Weights of a small GPT-style language model, trained from scratch on English Wikipedia: vocabulary 32000, no biases in attention or MLP.
Each number is 500 + 50 x the weight over its row's rms, rounded and kept within 0 to 999. Layers, rows and columns count from 0. Numbers have three digits each. The size before them is the row's rms in percent of the matrix's.

# layer 5 MLP up, 192x64, rms 0.224, rows 30-166, columns 0-31
088:434504500599477545498524520382469527542459491537451495473593412332457482461399399518498434501506
110:565526536502487418540510596470557478485498477453466505408489489493519498469518494513529432525483
094:549476494423499496489527485626428537519611507466522484539530401495483485529573521518462433495400
097:558487506534515593412520549490484424533505513521479445535562567527480489511513619571543550498502
114:491486500538552510448508573509498496498482555465553419534413545539511500495559498451505551536536
089:442481482455472544493467463565510454466510615487529472544574503423492418610552444463393497495601
103:563499451398491497588533585448446413443559489507552451411504516500515490448524559472610448513481
116:535491513455455508513599511513475457482448535583495487529458605490439553367458513425526535442526
087:522458565553538500501428529541465391386486513525511523430451570545447546535415504503424563579511
094:473500439501454420503387520452547400444492492449485515468389484482479513504528524373482451568535
094:552557555523463462425533486490459478481545538479469480491560528366534506514595498456510439457487
114:537448496503583511479456461569433507440449549527556491466408536409488461533506497565531493408553
110:507520375578510562391504531507531442482500487497556538454530579523434497601509509620432588522568
116:354548488429431554395451586513548532481553495519448459465531467469431471534466533474487535540536
104:375475484441410502499508440395398499532463524528464371591525507538547524474568495542544514524557
075:506438484487529417515554432504492448553486556525514518623576499513564511456462495439486516478443
087:407477405517517458390465550549551481531426516472431537431441504529535510572515521522519458510511
088:455483470438484571499416452496478492488489540578487501490481430490524473497540542595580493540556
093:513452554510462528516511494515439498561491468543473476542403470478609525380479502519494390449468
108:581358459540577508556468557443547486451513481464589474553539517439497477475486526464445425515485
090:473510473537527478431507498522513535508520452401451537508510529513472593486520445505508564508554
112:496515435594539559422419429515465528484402452493509501471510469547492529454565511449494474474560
090:595537548464545508401456436478509578525505493528501435533436488495476452518466464512571459513512
085:478444536486541493353460444482547511432464470453457518481443533517508527478480460514516498479458
089:576519499505448487372559574470396471517514529572469524439421535439502482501429569504570547514578
093:417549408477538476497535553483455485486483505513503578495534488512562508522411466526498497493559
101:536533456505505501526544419464442526540396451528512555476601426445422527525399475546541520387465
111:504508511484510433517560461577622537522580462527429480483478514493505526530422441431498551487418
093:463501399461510496474486449440496525504486471576441480454478488470511400494596504477499522410552
090:519441507417405470540490448467447506600482514472447415529505580537518470430510527415500534454534
098:484451502397485535486505384529440541536460467485497467514597410508525492502477543528459607482510
104:537429571503449534557442499452405494483524526520454570503508480472467547431525536490489425563509
092:456568491428449493510566566528429469538516442505494418413507479485442550411517493569500497482463
089:391451521542612421511454505469594517496482518461475470495600492517518632523494497531505468524502
095:484504553531456483524498454445527511526484575555431449573429477522529563494435473463541527563470
088:554522510496511466567452566518409539492555553405489508447424564489419510516492526603469567512523
091:480478546459500548471652512538546433423508485514517490506453496443430510596573485528429561460505
096:608517541570444556521574471381497427392478420447465440529499450451517486548564474448461545530436
084:531384501541557517556456533566479539546498499526466530434523509470430508471593392490620523490476
097:522520575496469436539518549451504485419488479524441552456441447495595595471443530510467550523568
090:467510494524564432531508485517567486515468450502491390517546452470510590459505504471508520538507
096:451556545535489647520465506482536489492459588533567415551487517373431514541532462475481456433543
092:470558558588535511497488598553606522505472556423562584477607520516474537486397426499548447478446
086:522446489441511457511535526525449584585487487539475452341455471505501451524525502469494581397473
099:470474479434505487472555521477490523576452584501534426544491527568538466529463520430462549520515
109:401539505506563481404648554460501570545562456537529518498516500495461588416523549498570534477513
102:498410452481476533410428493536409482578409514493445427514554521532527457472408454550518570527534
121:604496554554476438514515560494486456465517585480463386468458564414445541470419513481413486473394
097:472506466551453473462407533496484480547492584429527490435530539449560512503470547525524470429478
089:554539478403449496555578539531572438541567485486516553481611537524475492496493522527512508421421
108:491467465581593532514494386536538508466533470514454405616486449438540463598440435471495464487549
093:481564499516400501443505463480489535536467497531499495493572531463467546552526570436549543416545
099:492560435504596529528592492630453551549474455450484497526467431548452486537548573525582521506450
088:536403474465588444462557464512555520513571442420491564401492495608440530538512510460518585467482
092:426481556404468483508389478611481479422427533539484467473479488468518497523566470502429476525517
082:472471485510524476502577476608454545456558500469507496523512485393508473574397493475531429465476
098:430534467505501551593434449516458426462536526544503475438522451572379454599506550478483525556575
083:491489478527497429515516552451505452502515503452470486531470522534342578473519556569484499482489
098:488518446529509574534459554497531496439632594459463531481460584533527558530496521501422497514569
112:485548617530531540568565427473542499408516521534449494526489427553561433518555456486457533546474
100:590494544485538513530517557514461429547592510392566506483496589528506568537486484594513562484425
092:447488547555489523594410502426455471522466494438429487506415475469494558580469477551565506575575
086:499451469568451593434505486390496410617504458407568549523525564543467449530508454463511451514485
082:466489507407449476435480538585428403477493458490500539528528467536516568447513512461492534400564
106:450492515443462483402507526563555443454528500502539494518418526462496584521602546435481545554536
117:508523466518517454489429596515518509495567514473594474447482479565353465503496511543509477437471
089:463461566479517363545516577449563524540533524456548563567465579571419532488511482486521466525505
102:405459516433452533515537471521517490403583560489468455476473453497568466565553480523474522474523
116:474564421503522483420561481573496434544442472477538563552466563536419522496404455471485500496466
087:534555434484516429556527498522571459498540565455588495513506469497506470432503413483530394419530
079:519437606521432567547446475505531475351428537485549507496479526451557521473556442542458474483502
093:485552544564533487450493466499475481520545527527516389461524476493479468415544574515581566512444
085:492568556459472512474463508552561411421533510492517583424455408443501522509502526468468540573579
092:476566533470522521470538502409396468549515516564550433453512544503442479448494501504505509517525
092:459470559484522511482438505551568522586582595581490502522492444468586427506472539496500581468505
092:527476490462426593477541538439421514518437549489574509522573529580455544389521541499537603429529
088:487573459500491438533544521566502469538550514408577573560486482598521411411457490472453490556458
097:421576514506495477416478507508516416443499497481499459432482461508480497468479503484601543413508
069:520527511560473502462365475421565464469548530365481511518463472477502536537529467497523426578516
094:541515489526551504500552456406538421468501558483537521609517516560499518414524508482404518512429
103:500527527501449573516508500510460396465657585515485475501516555516566423454552523517445549527466
107:445539530498506537408507457594553442446506427490525449497435382459479494451541506484521517554506
133:559348509355497523544496486483446500492447526416466436577498511549516527554510515559516481535472
097:533489458537452504551631550457504443492622490470512565568507514515451568459510484427526452477526
099:520462454522563464542431464505435484451502491532453476492487630548481474468497493480507547465452
105:559466452557432478511482494524471531537443491541502490564603536528481443398520435499556371485526
090:533567432494428452511455435511442492494463392544394468477453517535488515521558520528517436556524
090:492548541578448499566549537432566513482479512513564483535433470515386485507491547416481514542546
108:651424464610488497521454408562503460464425433593481473596552516503528488507614469478456513510430
087:477565495466568441563442539540486472508481499475478395510441553487497458427499543460562511492598
104:513607488611541463464570461524612493575499437473473516386483522548499557551515477497494456586434
129:576485416422530434543439541435499544530496470559439399504547512459560441521504468579511481497504
092:471559522388565531479579478523463553550540546505414571477456540499437488570445598481471505528511
107:457518504529477516530492492492488492466547454529501488440427366487351464486565542432546462426556
085:384520485520524529524465565529591415520485507538534561605494546470480433477467461479520584445523
128:528440525587551518481481503390641510496513508348524574511538498428493504505462509554436497484523
111:477641506532492505438514501519506530478470412537538455489570488495526463476503476613491453503572
100:427541542506421385490531487558552430480482412569564493512529434599553516399523543438524512493503
092:557545513510555461555452559546543480583437504469561487487493517454479473465437536488451438496416
110:447510443607534568496467487524495543511439537510540452483420440544481471529567475507499421477509
096:472464442470518470568470520503532504523432463485466528551508523532460618565426518499413473502467
102:511502571472435492430502486578543497503522469416422461549471641467479566506522444584593519547503
096:564488520528506438571466542456505516560566372459545588450483484564537522482550497528472544505497
102:483500514558480524432512542454541516480509512447483616560495515556548572643559508530557395477504
092:517506554559476504461524500580528591507501434481540500449555424535452437494487383530539413496466
102:499531445527500592454513521470438418462455429528473528520427525516426517408463542520422411554450
087:439543467529442509528476502547543531498391508538494471481479568560496487550491460508452483541536
088:399565513517445413536533459469435537488535510490543534568475521518534394449509528492530438548462
137:565507557558528543438495535509578534514513406473526564498519456515483616411484414463494512520490
101:546480428433426483486580512528466495479519595424454526630497569523495498489427466495553486486500
089:524553505573488459472437569434561474488540522516461482487446551490499478469411505525568474559462
100:486422518588446516506512514462512476445548543375523486436478495529518399545588561477481547558490
101:527518554535503449442422510510494424415510463585481408525405482435440500454497483469533517453469
101:497580487482470543540459458483522473430450522432511493508458426405517446526434513463495425502462
097:495513491523611535407558516462421517559537501493457498506524431393465569532460468428545479428566
095:481499556532524537450473517559453525582517522456470542496504451532519634558505459566569597447524
100:523473460540494459482473547545502433558457390604490544506441507593567450567475472552591477577483
099:593556478462489573464440516479504557506480464525532425600566596494461481535448543529451470494445
090:517505536551490505562581441532516492496496488479494494483499487391527487531536542596493641497500
110:400501412559563436462452496507486509395483461526488506446413530498585491599580533515538482508534
095:649442488497462512478502540455503583436500466582435519441487497451533458454521528438492549555499
097:484391526509424416549530501474513505420486506541530502487487520560475546581566522535453525467518
082:486538489520427593527513528499494530447622572639501511475461502547514498522445495482495499493554
085:496511516469501483581472571443544463498468475406464488461535497529495409415532460555443460454476
101:513456433445479482491471565520499471571561416417560434543468468532658500517494408491524451541459
116:395464574459434496584504509421458440481467540476520542572529454534494440533528582425413487509567
088:427401536519465426573492461440491501444385443429512471502518462468506541384551457513491521513463
096:473519546505431510494472506521497472545520464518573429526473452449497496556491438418496500608564
086:467526410430404615501506461571467566449560524587543493497406439502491494583510441477591542495557
101:447533423550438457533543501490558486485480451495476512441435523477435541536446508506440468522589
110:500476468425469527429587506515522473518533512505493483517430466517531550418572507488509431462492
114:469464491559576456588438568462463457490535480496466503575419462522481517603520536531492539516444
087:518515488481517510517516522459560509555547554532465487438446482470458529474484429471508541470475
107:580544509524557468528524449566483504532523513466580515459465570503526387563532472549375501532585
098:472478541523387540531503503474462480459522445486497456547472473570361381448480544566451498543527
108:422492438531582509496473560514497498575452422458494507548581505477575485534454495618503436533497
080:552557535464546565465539530481506527364539520601489555445432515475495499467590526519445556438523
# layer 5 MLP down (transposed), 192x64, rms 0.202, rows 30-166, columns 0-31
088:613538465542456528483531557445491588555630563468535495547518487466478503428557405486366438499516
110:513508499565494563429493466560532524455512486548484504477445417504402464531388576455515524544443
096:505558534552585525431498560495526453568461368463491510494567514491422561496436554546581464501496
084:556483534487437418553573435520577570597450515496580475459473576445500513515478561454442445386466
114:477519492491556487481494446474464560484468514447540540492575516424548473444544474536511433507602
086:507524524503409479423486483437526573513494533621446517504453516463500547428397510525495479456483
112:467468438561456472494552507463533432468501449579396455427495534550496518544571473530531508589494
104:503464439455437597518447516548508623437535470494459501465538528516521521484577476472529555408518
081:522475553482449491536461571519461497485497450408466482611529439391519549416437495478492456455374
094:572501529485372518465518457467446515483493498520512563505503525543466556481468456546498474570479
086:538554540495452492440517540585454504501581451523495511592569545491492518450586476554603407575537
107:451503466443532510507451463459521466575496570438556536418415553512484579493523527443461542452506
110:423533435498460563461538512506577455497461536448521422508417562616491512647596465575556572529554
116:512401487507557581501528476531540545462409515518508475529416476475489512344548502516390548473558
102:540550425518508541537475479497473476499506475380503516596519556534532470461542496455478514490549
083:499545497422417521551463590405486469470499536446464539480408490481511425565445603502540460443476
094:455497516558452484565488552461612465547495494472512493476419420581553524467528501436484451462505
089:548470442505464493495466542437477464505539540460419456470476463569510486531399443492403471445531
093:427573524492528536520436503438484500432582474451502457489541461519450484488631519464445570557556
116:482569470527499586522486473519586544593441545440529348502445545496479557555557521473488557541579
081:516518510463479413511490571511480465539538520584563473457515541431548410433457561478518487436502
112:426526480561466551482483484494511579446460519550519435539462500546514558540589541493537508494485
100:541483537483618539450470524434480522514494450496428457531596437511382513587480511518468458573461
094:492602515519384405510508520572511543527551534525580483532514463515502537557482471434545521508506
088:579492562579518487449535528441489489521480517462511470495521494481481564418516486435535459496550
093:463403459495468488568495533425509407542412502428403530485440519493530502442466429573487438501467
107:495520518420515450521409558411532564548506578537500509482528510483600499498523595585438517437505
108:508533471520449535546565517638509528539533483498478486604552459456457565452529524535579522539461
095:488504523425616485438485494459542546537543434471435513545493494608519567580526439480505468451530
089:493448513560551568511496464442483487639542517645416516501539478520451546569560611424481504508521
095:522509492382615545515598549433434499624529540493550409515475397493439570484485462473586520517536
102:403486479536522487445455517582474573484448445497453511521562583482414522484416472530552515603498
092:458517510558375550562410555497566512548452529388462491460555429554509489493511455492473397545455
092:478520529502431479550512515530510380462493443493545464537503599496469401428459456489461455465484
102:526517462555502560483506501421580593415557464463522493449414544422510511425447503498541478468467
084:488507446538496470508514425463450501496521466480519531620445520535522558452616475524405452447488
091:452556472593494416449521466534554494434529453379524551524556471437461471526473522452472531591543
098:436505511508491506515413439505551420453526565527481502439419503603574488594565486502491529451501
100:470443544494402546533494497489520590494553440529555497584471524409551540488441505415532541458506
094:529488442446566534501529531506485517469415551560417538516603548451503460583549456480480512430565
097:532542487550393456493537563479568444501542517515477449567490477548537480457550504480470497542446
090:543496463495512421505478493476450447523458509456509564469467451517529494437397537583393494448485
089:479584496478417501475446405493500454461538529392508463457527520485421485575619442516434513557569
097:490520499437582498523519461494500418491425485496581497495483464481546508407470531540489478610563
101:495538542515499489531399481435585446479448557500528499503476549505526436500464545517429557478472
110:428566440514509469491565421542453533518506581514553501498504552512557548554619577561441479522553
104:566572484536440422448427494499561527448518510366521465451494476554505450502512510424487464522516
112:531418452511512535561482517507525443539460459453427470509510518453576557438561511516440488421470
103:467508501475531492496436465514429468476505476470479485564463537370532560482417520520425384514502
091:514532501495539546538598485504557503598491413562413601476486563513527500554548504513576491510517
108:480506554549481493528428530395526441437519380451472486419510473504545470478500473540375455447489
093:490421588519493515534557500543478444534491472453442597469551551483513411507501500443471645488557
108:565537414527564474453495381554450537600429445524437548573486463547474511483584530492503495539521
083:491514509551420464524488576440494495553505461527460451479481453469565499477429480435472519487468
103:540373489496546430563544615496528504506492473524455538482539467538468530497433428539593435518472
088:577489440477494490434465472473461500427483481413525469512577436472501517529470411429477431501465
093:551508512527477535438471530555507621507550544506426474561502565490499483543468485403520535532421
080:523512466491508498472449448467506670545535510513655510461535422450571479565518472417573511471458
098:441443470518595530587469546493503447513477560576534466549488535465568466558433579579392568400527
106:398580579482509443533503496512592560534484464507563495455583512474502468592524577498555579463543
101:519565522486481542458546425469523487423454510505531488531455464541541619528448505546477518447518
109:588486528483417436477480520493505497486430514528519558474468473485512519522449479498453437509412
088:437511550505472420489506502482462442421506513498471523459560600457519493596576498463495498510627
088:538494526434575458494617544497590561607461439513483553482481553546429475545475534550526553442398
107:497532476496459474568468540440486494390542531343582481490459500412476465431552401540448445495525
116:518523447516471479500512494489515503462553422493598466504476401603432589550420493552515451517482
090:552476499492529409545475465523554452546500439447474518504466459485567465440539447403520476479482
099:397510533436454476482456549516503557496473627509515446579549531540503471440560569543473465486494
114:490581496521545527476482481542416556446447455438497468547591528520436563550512412556642575580474
096:589529496500499427560534482440427549527503472475579511461476515534483379420493456491538422489501
087:505452494565447475513460435504531541567572501563385537447470541564518500523428476508540480530427
104:423614436516608506483483541563503568502473488402474492596620414475516483494530488519439457467382
100:516451470523527471598543575486498431582512492413487484554545491491462462441617503476535473494440
097:472458521552544461510478469530432472436465420610547535497463542483510522383458558512415474547443
097:549627494527534497408486436596448538558475516493466557504494529548552580491490498542517490486451
090:536464473569506487525446382509538531501498509566429481431523425590545501550561470445492509609446
094:393495528477500560516456457448569558468548484438495416457468565419515543558500419447565462612523
098:458474507478537510546553517490683572512510523530503488516472541451480515517556466542531479531583
083:483543510505554541458638591596487584549490493633503534473536565446454437492500582550544573540520
096:508553471531484488515455443535531453441515432455512481435459522547478497505374502471471458555469
108:565514512482462397501553531440521497578582554513502472559476547390468453398464431450565428519488
107:439492526517558585443526452564537458548471569573487486480543539481491543428578566512541497487466
130:445453521501457489485409511556498537451470563502357425520576605533551449487512451447508475462494
097:472535540496444480514448444526508536420496456496535531466556539505533437646423459520559529543427
099:565481469531475474564488447535469434511592513487525565466509420423502555454474405494479471568453
108:605512488486498372540520533529495435568506474617588529619422526518467473519480505508549599593457
089:436474531488584553540471528432502431518536500462481541456514495463556516490560571508473489410537
093:523418429444545512533512577474526497498522465407431471421540449523527447561424515606522510506590
107:474501525459386486580490495441521478521478533437490505512531477475490566602506516439528471497432
091:498505440475453523490483448541469477497494458570561558458449454495546441504544459500498606547601
109:402486554480699462520492552525467564479456533425462466489557482398430550490433475479521457549516
125:485545540532459487543501538481545398460542471451544462535509528532561502498528485466505622543546
094:450517596528542483580505510446568516527464445537511513482508514580513492457491448581464495508469
110:448503513442501511407489527525543597483502472565471494411561421561485529602637532567490526509504
092:556486400474446475480421470466474447405460544431487470504574495516480536500369440481561522566506
116:526509520564425444438536555513409553550585495527450511524450486545450547483467414472536401526405
115:478464438478533471438502477511446452508472542568443500537522492462434491504424525426514549480445
102:488507425439552644516518435513554463449495563511434492426458503404456445572525449493533587471566
089:444518507509434507389474484531538564520460518538466486495599476460458485518527429509548569588568
111:522540498513506518530460479517535499503542463508412481439525458476445490490515495482390402432497
108:466491447502526504482538504533388476435503549523542497505449468612487529494460444551505494554509
107:532504566465430401624506516497444428512513546505512499511501571482520490445506528504470479537494
096:427459423526612543512520511472593533477474605507451473557503507525482518447453564512514534541462
106:534537527489572479412453406450486467497451494419532523468545419480459510574541463525508564549561
099:452532590477444533509478510553596486412538373475475545441492560515468437570410535499543539416431
089:511438509478549420493480490464536563562440444540535463507550444605446604444499409497500487614527
084:576516462456477574539500521409569471507528533341410476503476457412538473498564505540484463418439
090:480549459434475476552560559446553494558485505615534573570481463454595492536433600521493579537522
110:465476560479458483488539479563546552485557577460465463496484480583451580478456404597503469517530
092:463507527503346464601469522493530386545538467487529594414503519440586507512539547493422546460485
087:477562466472581452513477495440513534445570462453553537516579495476520463532638559430516484512543
098:563532572507459518445527593564515502518472521485453506485585454505469496455360525420530528444572
114:410500527545454420515508546476434488513533555467545494512448484480530587501390536533487468539399
104:563591475479434505487449514525478526485495569432480594578461447443561536622378461462438463556451
094:543537545492430509580490406520529532541487404483498575536475584482438492454458493417572480462411
087:515451459447429510498393469478460368526384502412421486553506436551547570535489458570477460404470
097:474478403530474544495410459435514494630485491375477511553508488574544495452490366446539538506445
099:603472565498544454513518487477502517536598509628426573415419474453450479488463453509517533454532
083:577547509506529483422505521472473514600495496534438434510478480582472472447631592493414477461502
102:575510515473501436550491555441398443584517453535377515504543500495433551468463432448419398483434
102:571469454475469505485438563494504554562543584517501540510566557420561458511551526460444454539433
097:516536472535512429572505461531578496485522456330571493497517488563435519600396425483507467570475
086:500425478499433476543458516536497428540434407468467458605429522565574438380626444531446493442520
092:481438496458408489464565510451495539474528484547492541424539594535537507391506393467513434343475
088:438486443435480447415478562469465463516533493440489448577505462541546477597362487433509542452522
124:441530528440508456603500533529525483583488521500532435551446444519443514441526540507466509443523
092:464521640531557441541421451487502501507422503495566521523599499462436519531504389420560490496493
088:519526460524491522513551574478523553400560457462527461489538472469557462632491542513617506658577
098:574592530461510524501537422478558444547487479481581490485491427462546545484468395494524497408555
100:569477475488559615518464453526454512458406519505496541556589527393489383499535542437586527500478
114:505571503469471504463488500463512411436514489489541499469544484514496545518429465430594582488570
098:505567509428455483541446525365491349517525469464442484556486483466501517511465472470551546479462
096:552507486514614482477509465390501514531425548561516530619442534476546459463432577552508512441453
103:576467504396546438506489587480437500507539555587485445481449485448494530466465578629488446483528
097:521517581407400495583459424428495462522437564429498451395461548476497461501561503495516464484468
107:477492467543551451437555506555443498612544496545492537580524500498446553470462456402514450514437
089:475496473488487460498558442547505432512533496378553495579399514484489477540535559451386396495502
# layer 5 MLP gate, 192x64, rms 0.216, rows 31-167, columns 0-31
107:513431424487405443544489521428458497497472574439417528504574578541596447500518415567484506563592
104:446492485433514547548402453513505489390466546530435448617495504506530423487506476470509532437549
098:480395523473524511414522515550522464431574530465427521405454537544562498561550574467407473538474
123:522489529502553506472459555557453439544541446449432510466397532456492549556478477614422577503563
084:475556577538511503451545520490416533467479503570578507474487446488533588475512442509524504471518
114:471553486473514438442461572408470460413432472455511510543446497555462591537565470529499449495604
116:539474508468548468545505570549428586549499587495406476498450496491456459526441466441374549513406
080:521481540552467474506532601455586457394457522474523546406499555509443520460510542560428549440442
102:496533464515521625449547497542520459494514497502402501554365514456429483532520467474484463550506
103:419498498492509545461514483524495492574458439504463476541391537608476561582483445522497465577500
103:465515468434547373541494547525416493476427514516494382529459544474578464492439461515376469502572
099:510515515449558593510538475582500527436462552472460430507394449442549481538494437522513587532539
116:412513451548489532590528566499462440520567493545490353522563434575468512486425482516420506529467
104:560526491539505420489543536518532511492555513498424460540532485439418570472429447553526530470515
075:528417518550500566498479542423548485538472513453506494507521403514562471542490586555462598472433
089:446542488542461551451529529446524427451625422529463565572494507456565438520511429507446453481487
087:436543491526453499510553534424415436469569532485509567466482534450463535476531522524395471486459
107:529510413481476530501513552409494484550509593451465473480570578554527437474500498506577428506504
111:509546475464507469541521482514375436536461515518453478534569471561470495445488472538578444464509
092:528532502460444400522522502456416500509473615561504483533498592469510508379498514538499477524531
106:490418485605461461499443417513436484408476540547471536393531448608471487449603553535445486544532
092:524413476561548485468461485513490479529485594475443397525477488397557368509539431532523533482545
103:476556516583510539491542578519508505436546501490455494545412462536488585565500569428483526566532
095:518545449499506481539450510472512535530490499529455495585446440515542573375528423522449449604445
098:496442523477431521435480478471418489425573516546515483501430526502530478520478410523511576567491
106:474470494494515516429509469526329443519417493451468468376517494532425508469468514547478534453429
105:529535458552552455499487500600407510584458460423557571540533434552491485640457408506483486501512
104:548633538444484513559467463431460453551491542478448510521507479483424502477455547508439576476421
092:479469466510460459493563511437493467438412474442580485428486501531525606406453429573520520522506
097:503470495375590481483483533483514546491528489434539471534474498518593489459434511556523374542524
098:575516453483501507566454556523547485539436452618522507541542519568535508549545426401511530568523
101:487457575465443545480502440479439526560572464448493388604470453587486532468523450602532487510470
097:507571409462469506496572560531489525566565506419517536516525513580514497536418496547534465517578
085:502551564470495502500568562487388509588501591420466534462496435507634466504452491558523527502464
080:556492524494585516503493445492516507548449498514516457536481443466489452453321460449532444545546
089:539471471504512553585560505547465513402509543545549500531462484453470545476501457473452613561387
092:472489507491551484484504426542522454471517522396519564555567521418436479626549490601478527460470
097:540547431529443552477527523503531476448398495428509553412610457542510596490556479526508452550440
101:434466420494559523469455495552471493544388440456477484492514413559558481569533510570494576554475
084:479498548481548413457478458398528458539484417545513528449443487514442454466434450484532472441479
090:475539441479635547526479488573522465530563589516513547473530473535452491609551581619523505529457
109:515385562585482415473475499529544522546477474520486473552492468500497507459461510601513477381489
091:603539441565497549561394433525486515485505434471453459550408528486505432557460525500467461530524
093:495416557431550491480436404585582520444497498485434494474388562500407489503511475512486509496516
109:490477480416488571494471478553537454467470539521432463573464444532544381558457501548497574561497
099:495529500607509412424524465512478523564520498505505450528480518533570556505494440451475522507539
111:434519515472598405429441439499486513544441506524465432509485418463532473490580459472454499507571
102:427452434538509497448499498575468445455555492499477450531535617540518401555503482534428522485568
088:530468440547449533549534535462546379425523447464524517472500530543478586457512528561401500502524
111:487492425443498449535524504497497504538570615439460454526527505441554459514581412529396502460434
084:443478535541505441577584526489511430542572560420540447516517426522470551400512506501432575520458
088:464556573463497554480352438448432426449492539488476430483538479453571440520436456495445528442554
092:401538516446579558525505438491444505481447540469459494471502474564481510485448493546477508432447
110:490488508579591447406460539488486527527561499438500438452490436456418584570482479532531456585581
094:516502572447529482462502547448476454480472491506496486539666402503544540408435511489490405472490
092:581462509570583493515507488503520504657549528430436553494588440522445524481416471494476515540458
076:498526417517623515558509444515480486622587551520446499425527537442487467571463500555575478556450
104:473503515553549488486376595528470347497537476463516606534513542483475493467489496471499457455484
101:466377459400510512451456433559419499478453490532476451463522522529464456541531457511506481554564
099:489540500504457500523511414417496496501426572391479438513499518563526538532505514601566422499567
115:504491466536454481469367476561468554487398527499469375549483488533511489415424536526475543526585
097:599566534480484490479608451492496451536480565541410536498511586427454518489534487513441562459587
086:495504519492537538560503588402507464542544482477507552432573515576493478575507532502470585500499
119:496501376411510494469422415597373497448424475472469447587566416462508407472468515522479465463492
108:620524507465435426512566598484507532504552540430484493465425438609379503534526487549463577526527
095:575475589456473450476473481420522441488454494504502523414521500445495515471449503514440504566475
110:496487536505519379418531460581502442615467480455529566540556434508519523482526481554434564464536
113:453520431458496388511508612476458487532480450474449515533405488550479534418549427538517446494502
097:409587533508477528501567478530386456503501479580500406494420447489505457531488443460440440490530
084:580460474512585515459586398480512499562484546521498548431512490462513529559529526532543524507482
107:506635466487487481563541463540557444496530537469463516557568457479473485436574443479410552454488
094:522551477445528442517490578436525420525542589439596547526623496550484493446476530527525470500573
089:525387477509482520459532518540465468537466501523495468557505488485534461552529481558410474610507
106:577471473480524441493430484588393563505490548509492566534451450443460527547466368463484383476528
097:499495423529471483464564459517523490450532437509419471508514390516512510551474527458501600582500
100:487516452516586482480502528494491475516509555403452474512436469531535472414404551547474550564445
096:481511522487545569530488440555477502553471468550563510565519569544517506532563467513452554461481
081:531588574480555564444536501513495566588535528500540482458561567514445510514558497594477627493473
099:464536578456483492498468546425407517472504545453545497540446480623499518443528504600465535533470
101:570514382517527546412437522573522423575573427461601455513545438460539480530524478503437503516566
096:454475475578423480377432488423444416528516508464438452529504521514526535476549556550535603495598
120:565421466379493496472544471506451406450507559463403532477557536519580512679549492482481529488530
094:439505366495544514455482510495499552594580576488384459587513459504507507525512487429492419502538
095:562518543506542495591564388554531473575545477485459506494418529481507479542454447476460571433473
100:436549532515436490443476577428530394412467472525554510476430516532427611469444470510465438552606
103:581499506494474519453608542537456625526591608507555551507486436517599512476552467528564552458500
102:516523389495458549550497534489491557546503540470493439542540534524514453525566440469427477574538
103:531521470496425478520476477477462468525399549432417502595579522549498514495520458539474471451480
088:545540561473558547441411499518495529458446544505490466572550555483444522616457528529486492388493
092:510504421424502533474497443408421437527517626494560551520505525466524486519558532540440598433547
126:513504488441492472487434558530477493575485488501511452463583420588579404588602487495534548531529
094:512476416498486508414514471599600447494544573495462482528527436531450497535487583455562591465497
118:509429526534493485471486454425472447532465536497500566525487475494551460489480406515468504452531
097:481484512493594518522361484497356509500463514565462475463445383461628437466496470530573425476514
118:510532478478525516490483547593431487542456476510576486505485404611506513437553471466564464554492
121:518496537439486411494477452493465480521512594429491490501479448577507371485513471450455530442482
100:481508600490519507436524479478537518493553562538450434504532423545625474563479474625548494570527
090:455480532487492380480383514497518488493432477556475486475565481481582402426499468444475529491519
117:582502510481503462513548494472505426521508482563450456555525452424617402491492472536394502602427
080:474536459466576532439551570491508517508473656520432532422502562524469491524512470519499587529576
104:459497427547509560459548451553531453521586516445585489561535477574492488456560426560418473559426
080:493499479488482515517515481479533564549477503580429423485493443511499465600500515466486335535512
110:505590431462506511514495442579510454471416381423498501438549379464504484547460507583526571547475
097:518535490481512429551478572541568424503444514508512452564483478532488561492408456511516538437492
088:525579561504539559600451429545483499615488560490407468498534472538570534586538422460508469499517
080:548442549588394450563423424424446604413524528470411424503425511528533495512526442467447517521470
091:548567600620532476439551517444484523495489541573484460472437479561507544470375384486504463460466
098:449524516459567430520537527498392476478479610528474508424554412583520482515491548490469462584564
112:464462482442510522460480417573524532585476519477450455537493409509570531490493411513448464467565
086:537415533586525513509546553530484515367476511537460521489434454472507469582516541554478497482644
099:490501410493540530509507517541451465467467524481384532549587525480557428546535554437425570462537
107:519425532507516576449512558582569436431520461571466550505519462404510451581509496463471556463507
100:587431476479538515455506467475470416452436558469461479548628598457501532436541515568439494559565
095:467462449509542483425423481520470509506534604463465414454568471604543527520540522548462444410517
090:451484490505422517422578563583424500496483432509562555458448510563443472544497470516555418468566
097:447516472548558532449441531487542504592495535372524470504537421542550512514493421474522505556455
103:539395418546521511416389500589531386521528486492444436477411504549453424529482485600495522463519
087:436532500519511513443562506555530566470462475554524508517534512522470532436438457454533499581474
104:443507481481481455522535428495464451523469452568427418549471476532534461471520509492452473510610
092:476451593552496473502542487453417498478468460529471472496538561515532571590447426604521503498514
095:546379565482485399442440452521450534533462433446483462526518469492583510454449471584562505520438
079:517629451487581532522576512487557556416576514591570586480523456530465585576425526471453540588547
098:505464537537456415495493533488510437448473588482553598428511491486513507471567450558474514507379
095:459599517475572452512424535502502466606505495549477376544515486564567492542498405506515485514449
117:554499435457486479428467428489469494411471474437482551479478505509564437536524473517523520455505
090:428452502521525441496443495453529560462461555520532495518477544555427476458557507576472505368483
115:546503515482492528408537488380465525448434474549411445538511438484584565474547456457423555509489
090:471481536505507527545431463440509493489457543570537418454423524491401474529560386507463454500583
112:492461413428537489382477447578494529457465511444435503511558402487425474547483536522597410459509
118:515505474556529445492455410516471553571556532442450384564428466478505448525579473541403540569504
098:518471474442497575554460588505480462527450492463433514516443489574547465483488523515491512594505
086:575502525518574523448550502478508482558468607428501488543521520477542513509513487523501573529526
107:525498483521517405477464463491450430596460504438471533445485503476493542529472422554479423479554
094:523530472509525506446537500540455472398619563461446414557439559537563442478518495468446409588544
102:459440562500528569493583479593483431506557584455519475461439468514506474508554388531398490511534
080:525538474484569430442540493531544502467460493531537597479498509536460471516495531483499577519413
099:457511564492486556417512509535413511624490469442469430558487522566489424484409460517550417537455